config.yaml
num_attention_heads: 4
intermediate_size: 1024
norm_eps: 1e-05
init_std_qkv: 0.0458
init_std_down: 0.0
learning_rate: 0.0066
weight_decay: 0.029
schedule: "wsd"
Each number is 128 + 24 x the weight over its row's rms, rounded and kept within 0 to 255. Layers, rows and columns count from 0. The size above them is the row's rms in percent of the matrix's.

# layer 4 MLP up, 1024x256, rms 0.148, rows 372-380, columns 0-255
size [ 95 107 102  97 100 107  94  95  92]
[[141 132 151 157 139 153 124 112 123 122 114 105 125 141 121 120 118 106 139 116 144 140 132 106 126 137 145 163 164 115 120 128 185 101 130 147 120 127 126 117 141 189 145 134  94 125 121 130 129 128 112 103 152 138 116 149  90 118 175 123 129 103 153 161 117  95 163 115 130 121  95  81 146 128 148 110 103 113 195 164 107 151 126 156 107 135 121 121 138 145  89 166 109 165  86 136 128 108 123 129 181  95 109 108  91 119 145 144 137 154 161 107 159  98 131 122 159 139 111 145 106 107 138 112  80 119 118 130 106  75 113 113 112  73 121 121 137 128  99 102 177 147 123 137 165 147 117 111 101 121 184 114 131 142 133 123 123  90 112 133  96 129 141 149 132 178 124 143 121 132 140 120 170 171 141 143 107 146 121  71 121 138  95 113 157 153 104 134 111 159 133 107 109 123  84 170 156 141 105 119 139 117 116 129  91 147 140 100 188 153 105 159 125 124 175 117 174  73 108 147 142 114 120 156 110 137  98 147 167 114 143 106 153 100 124  81 129 114 143 124  96 168 141 122 114 125 124 116 131 136 137 141 187 113  71 101]
 [106 132 108 153 196 131 152 113 167 170 106 149 103 163 113  87 135 171 102 139 102 114 117 112 101 117 130 131 101 100 125 118 128 101 155 148  94 114 137 140 157 184 135 139 119 141  72  89 141 129 104 115 139 176 101 121 151 128  99  96 134  84 115 123 146 110 144 130 116 114  79 116 155 144 146 127 131 167 127 147 147 147 134 154 147 133 113 144 130 142 105 136 145 163 116 130  88 148 119 162 147  96 145 126 158 147 139 120 113  94 134 138 128 191 137 130 145 155 119 125 157 166 124 114  90 118 105 149 126 107  64 113 102 125 138 103 117 156  67 116 130 118 136 145 128 106 135 115 156 116 119 151 135 105 130 170 125 125 164 165 145 125 114 143 147 134 124 129 133  92 107 100 108 119 131 176 111 164 128  92 145 147 119 111 131 157 143 146  85 119 117 138 104 138 140 151 117 144 131  80 105 114 190 116 136 128 138 133 153 105 146 136 141 130 135 102 151  79 162  84 116 134 135 101 106  98 128 111 121 120 132 133 201 146 136  98  97 192 129 119 106 134 154  98  89 161 164 126 115 167 129 105 117 155 104 105]
 [ 96 142 131 140 110 125 147 155 139 177 139 111 115 136 141 126 122 107 130 175 117 136 169 109  98 136 149 151 186 154 155  67 139 119 116 109 144 106 109 115 100 168 108 110 129 120 130 141 138 116 119 127 114 128 107 154 130 154 147 149 134 112 118 101  85 131 105 121 153 178  99 149 152 113 133 109 134 137  88 109  84 146 148  85 171 126 133 106 158 186 175 143 128 152 126  99 115 119 130 112 139 117 151  94 157 141 136 146 121 136 115 130 113 129 141 158 146  80 110 168 141  90 113  94 126 147 109 109 137 109 180 100 165 124 109  84 131 113 106 140 136 142  93 114 125 164 162 143 123  88 164  95 148  80 116 153 152 110 114 142 120 153 122 113 127 132 116 166 117 107 120  70 159 142 103 175  87  99 113 132 153 123 123 111 167 168 147 106 129 157 111 126 134 105 143 151 159 164 108 136 174 140 125 114  93 124 151 109 120 127 135 152  64 109 109 121  81 139 185 116 100 110 105 143 145 145 130 128 136 125 129 140 154 118 137 110  81 137 145 150 183 106 154 161 137 122 127  89 122 111 146 101  95 148 123 117]
 [ 88 132 153  99 116 147 125 153 178 126 141 176 127 129 120 113 113  99 142 135 115 128 148  91  93  85 137 150 123  91 129 154 109  84 132  70 109 126 102 116 109 113 118 101 169 148 107 154 149  99 124 112  73 142 138 132 152  97 109 110 140  97  90 138 110 125 181 108 140 121 129 163  92 168 111 163  82 116 146 161 126 137 123 101 120 110 110 136 158 180 158 131 116 116 151 127 174 128 120 121 120 140 124 102 136 108 130 143 127 128 139 116 102 122 104 113 174 139 125 141 145 106 150 105 213 119 130  96 118 137 106 109 148 123 126 133 100 163 127 110 120 172 105 101 123 148 133 128 114 133 109 135 113 117 165 146 123 116  94 124 151 148 127 114  98 146 127 159 139 163 118 111  81 140 109 142 108 134 118 178 154 165 116 120 136 140  75  89  96 141 129 156 156  86 115 116 117 122 143 166 160 161 115 119 103 110 130 108 178 116 146 146 177 143  99 155 136 144  85 134 132  90 116 153 153 109 119 142 119 151 116 202 136 126 119 168 132 166 145 114  94 121 136 153 117  93 155 155 115 101 132 112 139 150 140 147]
 [109 161 125 111 159 123 169 166 119 114 150 113 151 122  99 103  97 133 113 144 149 127 162  87 103 102 106 183 117 117 126  71 158 135 111 134 112 136 104 145  88 106  95 145 127  77 113 121 107 156 164 146 152 163 141  89 157 115 141 105 120  98 137 153 142 136 118 131 120 153 109 103 118 151  97 122 116 165 117 127 150  90 152 177  98 132 143 145  66 107 136 154 115 159 128 145 125 138  94 131 139 169 135 133  99 119  86 122 140  91 112 148 135  94 128 128 140 103 103 129  86 177 168 118 101 100 136  94 139  98 101 113 136 141 136 122 122 139 142 119 147 189 108 152 120 128 142 107 101 113 133 200 117 116  99 178 120 138 136 122 157 179 107 134 119 110 145 140 156 125 133 125 134 150 138 126 120  98 128 128 123 161  77  95 153  93 163 107 147 150 120 111 119 119 149 191 155 135 122  93 114 113  93 159 128 114 139  97 138 134 139 122 108 125 120 154 107 146 136 112 108 105 170  80 123 139 141 101 138 119 102 143 164 147 115 133  96 141 135 102 182 151 104 143 112  98 167 126 140 153 159 107 145 141 110  95]
 [114 147  72  95 130  68 120 137 159  96 128 121 152 148 151 122 119 130 131 122 128 114 102 101 145 112 106 126 126 155 164 132 120 173  95 127 144 153 136 134 147 149 107 115 119 145 118 112  85 134 125 170 140 124 151 168  88 121 109  90 121 148 126 141  88 112 122 121 143 101  96 167 151 138 126 133  89 145 111 137 104 148 104 128 146 171 125 178  73 121  89  53 159  85 144 127 145 169 137 133 139 109 118 123 112 166  90 116 123 133 118 115  90  92 167 131  97  97 122  99 134 141 127 118  96 149 138 133 174 126 130 130 134 103 121 131  71  81 133 134  98 138 119 144 122 114 131 160 112 128 140 149 134 193 172 111 159 137 152 143 136 152 117 147 142 155 148 113 104 109 101 154 164 110 114 153 113 130 134 105 135 138 142  93 128 144 134 135 156 158 113  99 155 113  96 128 150 104 175 122 107 137  69 116 120 109 138 120 119 142 161 151 151 154 124 127  79 160 179 146 113 125 121 150 132 149 158 127 155 125 137 108 156 145 125 164 140 129 125 142 203 153  91 125  90 111 130  90 112 128 131 133 113 136 120  90]
 [140  74 130 142 134 165 114 156 117 156 118 127 148 132 161 139 118 151 114 123 111 137 136 136 105 147 141 176  96 124 135 163 137 108 157 125 151 171  76 175 127 140 127 125 119 142 144 141 165 122 123 137 124  83 135 175 148 103 190 145 127 127 137 103 131  82 157 130 123 123 111 102 123 122 155 137 151 159 109 123 113  83 102 119 124 102 126  83 103  95 132 131 145 108 124 121 151  67 171 149 123 176  95 171 132 100 133 141 145 124 157  88 126 135 127 147 159 122 121  92 138  82 118 128  92 125 123 134 116 118 107 133 141 103 136 104 117 111 112  72 106 124 129 104 159 110 145 164 149  82  92 116 119 113 174 147  92 106 148 104 139  95 151  99 109 141  81 130 144 109 110 142 118 154 117 123 100  95 101 100 160 166 148 138 105 118 131 139 178 130 103 147  93 111 116 115 127 106 114 104 140 113 182 150 123 131 126 155 134 145 123  97 124 121 144 160 196 141 104  98 181 127 124 132 158 122 153 145  77 129 149 135 160 144 133 164 139  84 124 100 156 106 122 134 150 138 145 114  99 142 173 146 115 130 105 144]
 [126 115 125 103 102 111 121 105 125 102 176 108 133 147 156 130  98 126 160 138 163 143  90 113 118 102 119 158 125 159 120 145 108 154 136  93 121 159  93 122 173 125 139 186 162 100 142 145 125 132 153 115 149 139 123 139 152 157 124 113  87 145 165 111  96 145  88 146 121 129 123 138 128 119 163 119 191 138 116 140 112 123 107 172 122 127 142 115 134 193 119 163 120 100 135 104 133 110 127 106 130 108 164 134 129  96 166 103 167 135 152 104 105 146  93 108 142 129 124 116 132 145 131 131 147  98 119 114 118 105 145  99 146 117  54 150 147 102 158 140 118 161 140 120 122 149 125 141 132 147 130 126  81 156 124 132 106 145 122 103 150 114 134 156  85 109 128 142 132 110 184 138 103 113 134 132 140 146 155 110 130 113 144 118 179 169 118 182 132 128  97 124 115 121 132 148 146 143 131  78 120 158 111 134 167 116  95 139 145  82  71 123 120 125 103 122  62 149 142 118  59 100 150 101 124  91 129 153 109 111 143 114 143 126  85 136  95 133 152 101 134  84 102 158 127 127 113  75 170 112 140 113 133 113 165 108]
 [128  78 144 147 112 155 159  86 152 139 107 119 156 106  86 138 133 114 113 125 151 123 131 171 128  87 121  94 240 107 130  85 132 131 142 142 162 130 111 156 123 138  61 115 136 139 126 112 123 143 106 148 127 104 144  72 118 157 117 166 122 118 115  89 133 127  94 137 151 150 139 146 109 139 147 160 146 133 179 154 138 111 126 116 141 140 145 162 128 108 148 108 134 110 138 136 146 142 145  97 144 144 151 103 119 119 142 128 130 150  98 130 141 106 124 102 147  88 153 136  91 172 160 116 113 112 141 154  65 183 144 136 106 138 127 160 126  99 173 109 150 153  97 166 108 136 117 161 127  70 127 117 130  77 161 130 134 120  91  76 127 115 135 167 129 120 118 210 153 136 108 116  95 111 115 128 130 128 126 134  78 102 115 116 131 128 114  95 123 165 151  93 132 123 134 103 140 177 170 127 104 129 122 133 147 148 113 129 116 100 130 143 106 138 149 121 128 149 135 124 116 141  98 120 108  90  92 131 108 117 160 134 152 144 114 125 136 113 163 137 110 133 123 125 126 134  79 125 130 160 108 119 119 151 110 125]]
# layer 4 MLP down (transposed), 1024x256, rms 0.0687, rows 372-380, columns 0-255
size [102 100 101  99  99  97 101 103 102]
[[138  89 138 120 142 143 133 149 126 123 111 130 120 138 123 155 132 163 124 123 136 122 133 114 108 161 113 186  93 174 135 133 133 136 107 117  94 162 145 101 151 175 118 103  58 114 108 103 111 101 120 108 168 123 120 112 110 187 133 194 111 130  81 143 122 123 124 155 128 115 116  96 124  89  66 147 109 124 145 120  96 132 164 128 133 168 101 142 113 143 136  79 128 142 128  91 131 150 129 141  81  82 143 173 156 119 149  89 155 145 122 149 130 165  85 156 107 145 113 155 142 139 134 119 174 131 142 152 107 113 116 120 126 120 118 104 147 148 123 126 140 109 125 152 109 128 157 119  87 109 140 139 140 132 147 187 124 153 164 129 129 128 141 113 104 136  56 147 111 159 134 153 131 116 155 162 127 126 113 119 139 103 106 123 141 128 130 148 148 120  89 133  79 113 133 122 139 142 138 116 124 155 140 133 124 157  80 126 162 136 133 132  79  96  93 124  81 148  93 124 113  96 199 130 121 132 135  93 106 141 115 120 148 119 155 118 134 155 141 185  99 140  90 124 125 148 160 104  82 109 128 159 121 107 125 136]
 [138 113  99 119 128 122 133 184 132 144 117 104 104 123 142 135 132 121 160 109 129  90 117 156 151  93 146 155 111 121 162  90 145 138 114 114 144 144 130 125 118 143 134 118 103 106 137 146 185  98 135 176 133 140 118 128 101 123 121 160 146 119 177 131 122 130 103 150 102 143 123  80  73  86 112  67 110 126 126 145 108 107 120 116 147 144 147 148 143  99 115  77 114 116  92  99 127 124 134 152 103 161  97 166 132 127 142 147 129 144 136 112 164 139 156  91 142 160 167 118 132  86 129 118 149  93 126 126 136 161 125 138 135 133  95 148 171 115 102 139 128 131 115 151 160  97 137 130 158 173 186 142 148 132 136  99 125 148 142 130 120 136 133 161 133 164 117  97 125 155 149 120 163 116 103 110 153 149  99 113 143 121 118  96 116 120 148  65 149 145 153 162  92 139 134 132 133 107  95 103  93 123 146 143 128 165 107  86 152 151 103  74 127 126  95 132 147 103 124  99 192 103 197 111 145 104 100  65 134 121 143 125 133 144 126 118 154 122 152 121 110 119 144 108 125 101 100 151 133 153 159 165  77 126 151 140]
 [135 127 134 137 108 168 119 145 135 146 169 130 155 120  74 112  91 134 107 120 149 153 158 132  86 158 164 111 170 127 160  96 103 136  62 114 118 139 140 147 115 106 150 107 134 148 157 120 149  95 147 138 126 163 124 104 144 117 114 136 148 108 125 122 128 134 119 149 151 176 112 147 108 154 151 127  75 139 100 132 104 150 145  78 119 125 147 119 132 130 123 117 138 117  89  62 117 119  94 139 133 146 109 101 168 134 132 113 130 134 159 156 105 143  95  94 117  67 161 105 131 104 125 116 115 106 151 149 152 122 142  94 150 153  99  72 142 135 156 130 123 122 138 110 146 159 133 137 149 117 111 117  99 129 151 153 163 122 112 172 140 158 153 115 109  99  92 104 168 118  92 113 124  94 149  87  97 109 148  78 153 131 113  93 132 154 151  93 127 106 110 142 135 144 108 183 154 150 137 129 142 124 164 121 158 159 150 145 131 145 127 127 117 130 124 123 135 137 118 119  79 144 150 141 111 195  98 125 141 128 124 132 143 166 167 102  95 120 172 106 176  85 126 115 136 101 104 117 128 110 117 150 139 168  79 145]
 [135 137  70 121 110 131 109 169  84 131 123 144 139 159  77 122 149 109 126 117  73 116 138 107  93 112 107 155 115 110 100 134 134  81 137 115 138 162 152 134 107  97 121 153 171 172 132  74 125 123 150 131 128  79 131 128 168  89 153 115 198 148  81 142 143 135 153 154 128 173 132 155 127 119 142 100  87 167  80 127 119 146 132  92 137 160 151 121  82 129  94 135 109 141 135 157 109 183 161 128 147 139 124 106 149 150 146 165 116 117 150 143 143 139 117 119 131 123 165 119 145 150 144 191  98  97 118 134 110 129 107 138 120 136 126 149 138 121 153 129  88 119 108 116 140 161 143 126 107 157 139 125 144 125  93  94 110 128 146 135 126 104 138 148 143 165 110 113 144 146 129 113 149 122 108 148 116 126 136 145 106 126  96 111 147 139 118 115  87 123 103  80 143 124  81 111 148 130 110  66 169  98 158 102 125 150  95 129 152 159 126 136  97 158 128  96 112 151  80 128 107 142 148 160 142 110 158 129 123 160 146 124 162 113 174 140 154 124 150 106 115 140 126 135 121 138 110 143 144 101 109 125 124 112  70 161]
 [156  75 162 113 127 102  74 175 137 129 122  81 102 160 153 120 133 130 142  93 118 120 123 102 143 155 100  99 142 123 125 154 157  96 128 121 170  78 151  81 157 154 125 113 122 159 167 154 118 143  91 117 108  89 147 129 139 141 121 116 121 121 152 132 141 144 138 179 102 136 120 164 122 147 161 127 145  95 144 124  85 128 105 127 140 125 131 106 116 144  76 153 144  79 111 144 128 161 133 102  82 129 124 121  91 144 111 122 130 115  83 130 114 138 147 129  66 141 137 142 142 124 144  75 148 150 149 109  84 123 179 126 112 161 120  86 151 167 144 126 138 111 115 117 152 145 187 140  97 101 110  75 111 146 139 145 145 123 137 129 141 108 131 102 135 160 125 119 168 136  65 126 101 102 130 116  91 130 112 119 144 127 153 156 146 135 142 161 161 115 132  95 105 116 147 128 134 103 123 121 148 164 149 142  95  85 111 118 144 141 163  94 126 134 167 128 142  97  84 145 181 148 126 116 154 187 129 129 128 168 104 156 113 133 132 135 142 138 163 112 133 112 107 133 117 129 103 148 126 114 151 115  98 155 119 130]
 [119 115  99 107 134  84 126 133 149  95 143 139 134 118 114 134 133 156 124 151 115 155  80 174 173 143 130 138 110 139 107 162 116  84  71 118 128 103 144 140 120 109 104 100 138 165 121 163  96 132 111 136 153  82  84 181 110 100  92 139 121 136 148 125 131  54 124  85 131 157 157 126 157 114 143 131 140 129 101 144 144 158 156 119 140 134  87 115 123 127 110 122 140 174 172 142 139 121 163 124 152 125 112 116 134 102 158 140 127 134 134  97  93 180 140 154 141 169 127 116 134 119 134 159 117 114 135 135 163 133 136 122  98  60 138 128 117 132 102 115 106 153 143 137 126 114 166 159 124  97 193 144 115 182 174 147 109 138 124 107 140 123  82 148 140 116 144 110  93 125 126 147 111 137 118 101 131 119 143 136 143 111 153 159 149 128 117 124 115 111  73 119 158 165 116 109 131 182 164 186 140 105 119 130 119 117  92 107  75 122 152 118 153 118  82 125 130 152 141 140 124 118 133 128 150 125 168 140 142 130 108 152 139 139 108 164 104 145 100 135 124 131 110 132 122  77 142 158 132 101 129 113  95 149  89  86]
 [172 142 148  86  90 111 121 118 138 126 107 119 189 160 140 138 146 120 123 150 134 139 134 103 111 121 155 168 115 113 116 140 117  89 131 133 113 139  67 118 121 160 163 138 143 159 152 113 131 129 125 112 142 141 136 106 112 134 145 129 101 159 131 137 118 144 123 139 119 125 171  93 111 119 112 121 148 150 150 123 138 125 102 125  73 134 104 120 133 147 120 120 161 101 137 128 127  97 180 126  77 151 135 136 140 123 136 102 121 118 113 127 124  74 140 136 135 142 158 123 148 166 168 112  90  84 147 129 135 135 126 145 131 143 130 110  80  94 168 130 176 115  97 124 134 128 127 189 168  76 153 130 132 111 112  57 107  98 129 108 104  90 106 155 113 135 167 130 129 121 167 124  96 111 188 142 125 136  86  88 105 130 117 161 121 152 113 128 142 144 146 132  88 122 112 131 143 161 170  99 107 105 125 104 136 122 158 138 124 141 133 126 138 140 149 128 139 138 126 104  97 148 169 140 147 134 105 102 124 155  89  92 135 110 108 139 123 149 113  99 128 133  73 138  88 137 114 159 121 133 104 121 167 235 123 133]
 [119 125 147 122  92 135 112 112 131 182 143  96 154 108 137 158 125 110 113 162  84 145 166 170 142 181 134 128 157 127 112 145 157 150 112 122 138 119 116 165 101 108 107  93 119 119 113 124 155 111 116 127  74 142 126 148 160 120 143 120 109 126 123 125 135 141  41 132 135 132 112 154 172 128 156 114 110 153 142 132  96 125 154 178 117 154  91  73 120 118 115 131 129 133 132 139  80 117 166  99 138  89 131  84 182 112  89 164 121 114 102 116 156 108 124 138  99 138  65 128 179 125 149 159 139  97  88 132 127 114 146 131 129 131  97 147 121 161 134 150 134 165 152 158 109 158 148 144 100 144 153 130 148 146 124 103 159 135 108 124 111 142 118 103 114 139 105 146 151 122 129 104 129 145 140 159 108 142 138 123 105  80 106 146 114 168 135 118 115 151  87 102 112  86 110 130 124  95 135  87 117 105 129 109 135  86 129  94 137 131  97 163 158 127 117 139  78 114 144 134 149  76 121 112 157 147 157 120 104 129  98 139 120 142 132 155 144 120  98 128 169 134 108 162 146 202 132 129 149 114 161 140 113 128 131 129]
 [122 148 113 137 165 133 117 155  87 121 147 110 123 101 107 105 104 127 111 129 136 114 149 135  95 169 106 147  63 139 115 101 126 161 116 109 126 122 151 106 137 146 137 128 117 115 125 113 139 156 133 166 198 167 137 122 113 128 125 127  90 113 113 122 117 102 128  88 122 154 154  80 131 127  95  89 133 182  89 177 113 137 170 127 140 105 115 145  94 141 158 164 117 111 115 102 114 107 144 157 142 123 151 171 142 136 144 103 146 100 140 154 138 124 158 130  98 134 104 127 141  82 106 121 132 153 115 126 194 120 104 109 111 102 147 126 120 123 139 171 142  91 155 107 105 104 123 125  55 146 115 135  68 138  98 121 145 116 107 136 102  90 123 101  78 143 140 144 132 125 119 137 128 104 113 114 113 151 130 158 140 114 109 156 105 109 131 171 127 141 109 162 136 123 214 118 154  94 128 129 122 141 140 117 101  93 135 133 114 115 109 120 114 131 139 151 124 130 160 189 129 141 157 161 146 139 140 103 134 153 111 132 128 121 126 146 113 117 101 152 113 122 159  93 141 164 153 142 185 142 161 120  83 169 159 113]]
# layer 4 MLP gate, 1024x256, rms 0.148, rows 373-381, columns 0-255
size [ 98 102  98  95  96 102  96 102 101]
[[147 133 140 135  77 144 163  77 131 151 144  88 125 112 119 106 124 148 164 116 108 130 128 114 125 163 193 127  99 120  63 149 106 100 130 149 114 125 116 111 119 138 151 160 136 146 102 145 128 155 126 136  75 154 128 147 161 105 118 101 117 114 146 158 148 120 183  93 145 131 102 116 147  78 122 161 119 138 143 124 106 147 144 131 150 134 130 112 102 176 132 122 123 108  81  96  92 136 130 110 218  68 156 117 136 130 143 115 147 127 133 115  97 166 144 125 127 122 124 133 122 156 137  95 138  87 141 117  97 147 169 122 120 150 119 111 157 146  86 152  99 128 156 157 119 166 126 140 156  96 101 127 130 131 127 156 128 126 138 107 136 123 139 130 117 138 125 128 142 123 117 122  78 169 140 177 136 154 137 161 101 122 127 123 126 108 133  90 201 118 122 154 125  72 126 119 111 150 106 134 149 118 126 110 170 129 103 139 104 147 110 122 139 114 146 147 133 155  95 127 120 135  89 120  89 124 151 105 101 103  84 141 168 133 153 113  97 158 164 168 136 120 160 119  97 136 148 113 108 138 108  74 110 154 113 115]
 [ 83 105  87 133  79 131 105 130 110 117 138 117 106 129 117 108  98 146 107 110 162 149  85 132 157 146 144 141  74 136 151 131 100 109 118 147 131 138 136 130 125  80 124 105 167 149  83  80 141 123 129 125 121 112 163 125 145 163 133 164 148 131 121 151 138  99  87 161 115  70 104 100 152 109 139 150 127 115 115  97 145 153 117  89 121 145 124 164 146 136 111 153 118 160 153 114 119 108 137 126 123 170 115 127 129 122  64 142 144  83 118 112 105 106 143 101 133 117 175 147 184 130 152 133 130 108 180 137 168 153 124 112 144 101 107 108  67 178  71 131 128 110 148 106 159 115  86 134 140 114 100 133 164 145 118 129 115 133 116 137  75 166 178 120 136 153 126 144 136 116  87 154 124 116 151 127 136 142 168 118 115 153 139 105 105 113 148 145 103 143 134 120 146 105 137 132 170 119 110 138 157  82 111 135 104 141 163 176 154 106  91 124 111 147 124 168 148 155 123 175 145 157 130 135 115 149 150 112 142 131 100 125  88 109 132 106 157 119  91 134 143 141 156  96 106  98 143 144 147 126 133 125 125 138 102 154]
 [ 89 119 113 134 142 192 148 122  90 132 135 126 174 146 166  85 162 129  98 146  77  85  99 107 119 132 180 123 153 126 110 147 111 145  93 164  96  96 127 144 137 113 118 144 125 148 133  80 104 143 146 124 117 133  81 117 154 144  90 117  99 160 156 140 100 112 118 146 128  90 173 110 112 135 138 124 162 125 137 119 170  76 160 147 118  98 102 150 138 150 115  92 146 162 116 157 114 137 131 122 143 145 174 141 136 123 146  97 127  89 158  79 119 137 160 111 153 137  81  93 166 125 124 127 109 111 159 133 122 157 151 106 103 137 128 110 107 110 123 123 183  99 110 190 137 133 137 170 111 138 146 127 119 145 110 125 137 160 138 133 141 130 143 119 120 104  99 142 111 127 155 140 144 140 141 128 120 133 119 116 108 126 116 172 122 158 152 114 170 109 146 127 143 140 163 120 153 117 125 126  95  85 149 171 114 117 126  83 157 145 159 173  96 137 125 170 154 139 147 120 124 134  79 106 107 133 101 107 137 106 131 124 127  97 127 134 128 114 131 111 124 121 115  51 159 140 121 123 150 109 109 136  89 178 165 132]
 [ 99  89 108 116 129 121  79 158 151 126 167 122 130 143 138 153 147 139 176 145 142 120 145  96 139 157 127 143 108 145 144 136 127 122 118 103 135 133 139  55 130 165 122 110 135 149 132 125 161 126  97 116 109 116 129 140 129 115 162 139 124 100 164 161 128 149 131 151 103 109 111 174  86 122 137  96 150 121 127 138 123 107 112 147 124 117 136 130 124 113  75 121 131 163 151 125 171 135 151 111 104 120 137 145 131 116 152 142 157 141  90 103 169 145 159 124 110 163 128 141 146 155 112 104 201 105 110 107 120 154 122 126 162 112 105 109 132 114 168 111 100 131 144 114 125 115 108 131  68 118 163  96 114 162  94  88 160 114 138  85 149 118 165 150 129 131 103  91  89 124 119 117 154 111 132  98 121 127  91 116 138 172 141  77 141 132 168 144 127 126 123 129 168 158 121  94 151 126 139 126 142 167  82 101 141 168 153 169 156 131  96 110 115 143 157 119 135  99 113 135  94 139 162 126 159 134 125 114 114 142 136 137 149 139  58 113 125 146  92 102 114 102  70 140 100 143 100 172 108  94 116 139  80 145 134 164]
 [142 110 113 103 120 131 106 104 101  80 129 127 106 171 105 128 159 108 181  93 157 106  81 117 118 122 117 125 147 121 102 143 108 140 169 122 139 118 113 114 149 103 116 172 139 142 122  97 124 114  80 103 147 117 135 159 122 189 126  94 116 116 104  84  99 100 128 156  91 134 115 116 106 107 111  84  93 123 187 116 111 169 153 145  85 147 169 155 122 149 126 131 135  96 116 158 134 146 152 157 106 146 111 145 133 158 124 204 127 154 119 130 167  72 138 150 123 116  86 128 110  98 167 131 142  97 102 126 116 112 124 108 128 144 160 155 122 111 135  99 125 125 150 144 116 148 126 144 158 154 128 151 165 131 126 120 151 112 124 132 141 159 128 111 101 180 120 124 169 135 129 140 114 200 109 133 132 148 123 107 109 132 121 126 119 145 120 139 147 137 107 124 103  96 112 114 108 130 133 107 105 135 110 135 146 224 151 145 138 134 108 117 141 120 129 115 108 146 108 108 146 157 132 151 131 171 162 106 137 127 123 150 136 136 137 156 158 136 145 132 143  87 103 158  76  96 108 117 124 189 127 129 100 101 134 157]
 [ 58 133 148 176  55 137 142  73 131 148 116 144 146 152  78 118 165 134 147  97 134 128 102 101 113 143 128 116 155 148 105  83 109  82 131 119 131  93 141  82  98 134 133 139 138 110 139 123 122 118 114 109 124 117 142 110 128  94 111 107 137 159 126 153 141 131 116 128  60 156 161 145 158 111 134 144 171 119 129 159  90 144 121 119 145 101 140 117 143 153 149 139 141 157 127 156 130 154 146 126 125 100 137 130  64 128 137 104 107 150 111 102 116  93 127 133  86 144 140 155  93 133 150 141 128 115 120 110 164 167 172 181  99 127 125 171 138 166 135 145 112  94 108 152 136 149 113 132 116 145 147 180 138 141 108  93 139 126 142  90 140 143 141 147 141 134 133 181 121 170 117 136 138  89 172 125 142  95 100 149 108 121 153 131 132 120 104 104 119 135 114 144 125 117 120 139  85 129 117 126 105 120 112 105 128 114 126 160 116 113 105 132 119 166 122 151 161  70 129 111  99 135 125 158 124  91 173 128 142  72 127 120  77 116 123 130 141 123 124 158 166 160 174  96 116 163 119 143 152 137  84 128 146 135 139 137]
 [ 91 117 145 132 142 157 167 144 122 141  97 129 124 125 169 165 105 162 142 120 146  94 159 159 119 140  78 125 149 113 119 108 100 109 106 134 130  77 165 146 103 150  99 155 105 164 122 145 172 148 149 102  88 125 101 109 114 149 133 127 131 148 124 138 156  96 120 156 105 121 138 125 109 116 151 118 115 154 160 117 159 126 145 118 135 108 141 136 111 132 135 141 124 145 132 162 148 135 101 146 125 135 155 101 103 113 132 142 117 153 133 117 105  93 162 111 104  89 122 102 112 142 105 141  91  77 145 126 132 125  99 166 120  82 149  86 120 126 161 113 118 147 141 137  99 108  78 132 134 156 124  67 106 118 123 129 135 154 126 117 127 144 128 140 151 135 140 124 157 143  67 109 137 152 142 172 110 175  93 133 139 110  59 119 139 113  96 117 142 103 125 131 173 161 133  82 105 112 122 115 143 102 137 138 120 139 194 143 101 112 125  83 130 129 141 122 130  46 114 162 172 171 118 159 151 164 135 124 139 146 147 122 140 138 137 121 126 142 157 116  97 169 154 109 102 125 141 114 137 163  84 160 127 144  73 147]
 [106  98 154 141  86 132 164 120 193  77 114 118 110 154 119  89 125 115 129 128 115 139 115 114 154 126 135 145 163 116 120 122 104 126 121 153 141 173 108 123 154 158 137 115 148 130  97 122 117 163 107 134 126 162 156  80 173 135 116 131 143 142 144 125 104 118 125 121 159 104  70 149 134 119 109 173 112 118 121  93 137 127  82 137 141 110 158 150 132 108 129 122 136 126 149 121 103 137 143 152 136 108 131 119 164 132 117  92 132 185 129 123 138 105 146 127 138 117 114 114 139 166 176 131 145 141 132 124 133 138 125 122 165 140 120  90 155 100 163 155 106 170 104 150 173 126 108 159 120 104 154 131 108 118 142 118 133 115 139 125  95 133 182 150 181 133 157 144 100 136 165 123 156 138 139 141 145 134 100 162  95 144 138 126 149 149 113 101 159 144 156 115 119  94  93 102 113 132 132 149  59  59 147 122 129 113 122 149 116 123 127 111  84 121 128 134 119  95  94 148 111  85 110 136 124  86 141 113 148  99 147 121 142 112 141 137 104 122 145 118  98 150 100 133 200 172 113 175  79 120  75 113 150  82 108 126]
 [128 143 172 160 103  73 135 118 142 123 140 165 108 160 138  92 150 101  92 157 110 152 106 123 100 138  95 110 149 121 145 119 162 127 123 128 109 150 144 117  78 159 135 150 141 129 146 124 151  70 153 102 125 175 122 126 119 147 144  91  91 144 156  92 108 137 123 154 142 138 148 128 136 146 152 131  96 155 143  81 119 141 109 144 104 110 122 142 133  95 154 138 153 142  93  98 119 151 123 114 167 110  57 128 112 143 124  80 104 128 165 131 140  66 135 140 110 166  94 111 123 149 149 148 112 153 144 148 122 114 103 117 145 116 113 146  88 127  92 128 148 167 119 114 124 127 131 146 144 119  84 188 112 130 135 148 154 148 172 150 116  92 127 140  96 146 111  83 115 148 158  95 147 153 129 143 119  79 103  96 134 174 121 103 149 134 181 124  89 145 159  70  96 136 106 138 120 171 135 117 125 132  94 114 106 116 141 140 145 101 128  78 156 131 113 143 140 152 126  92 152 139 163 137 151 141 158 134 118  84 166 121 103 106 157 139 111 129 116 103 124 103 145 153 123 108 146 136 135 128 132 161 128  95 104 109]]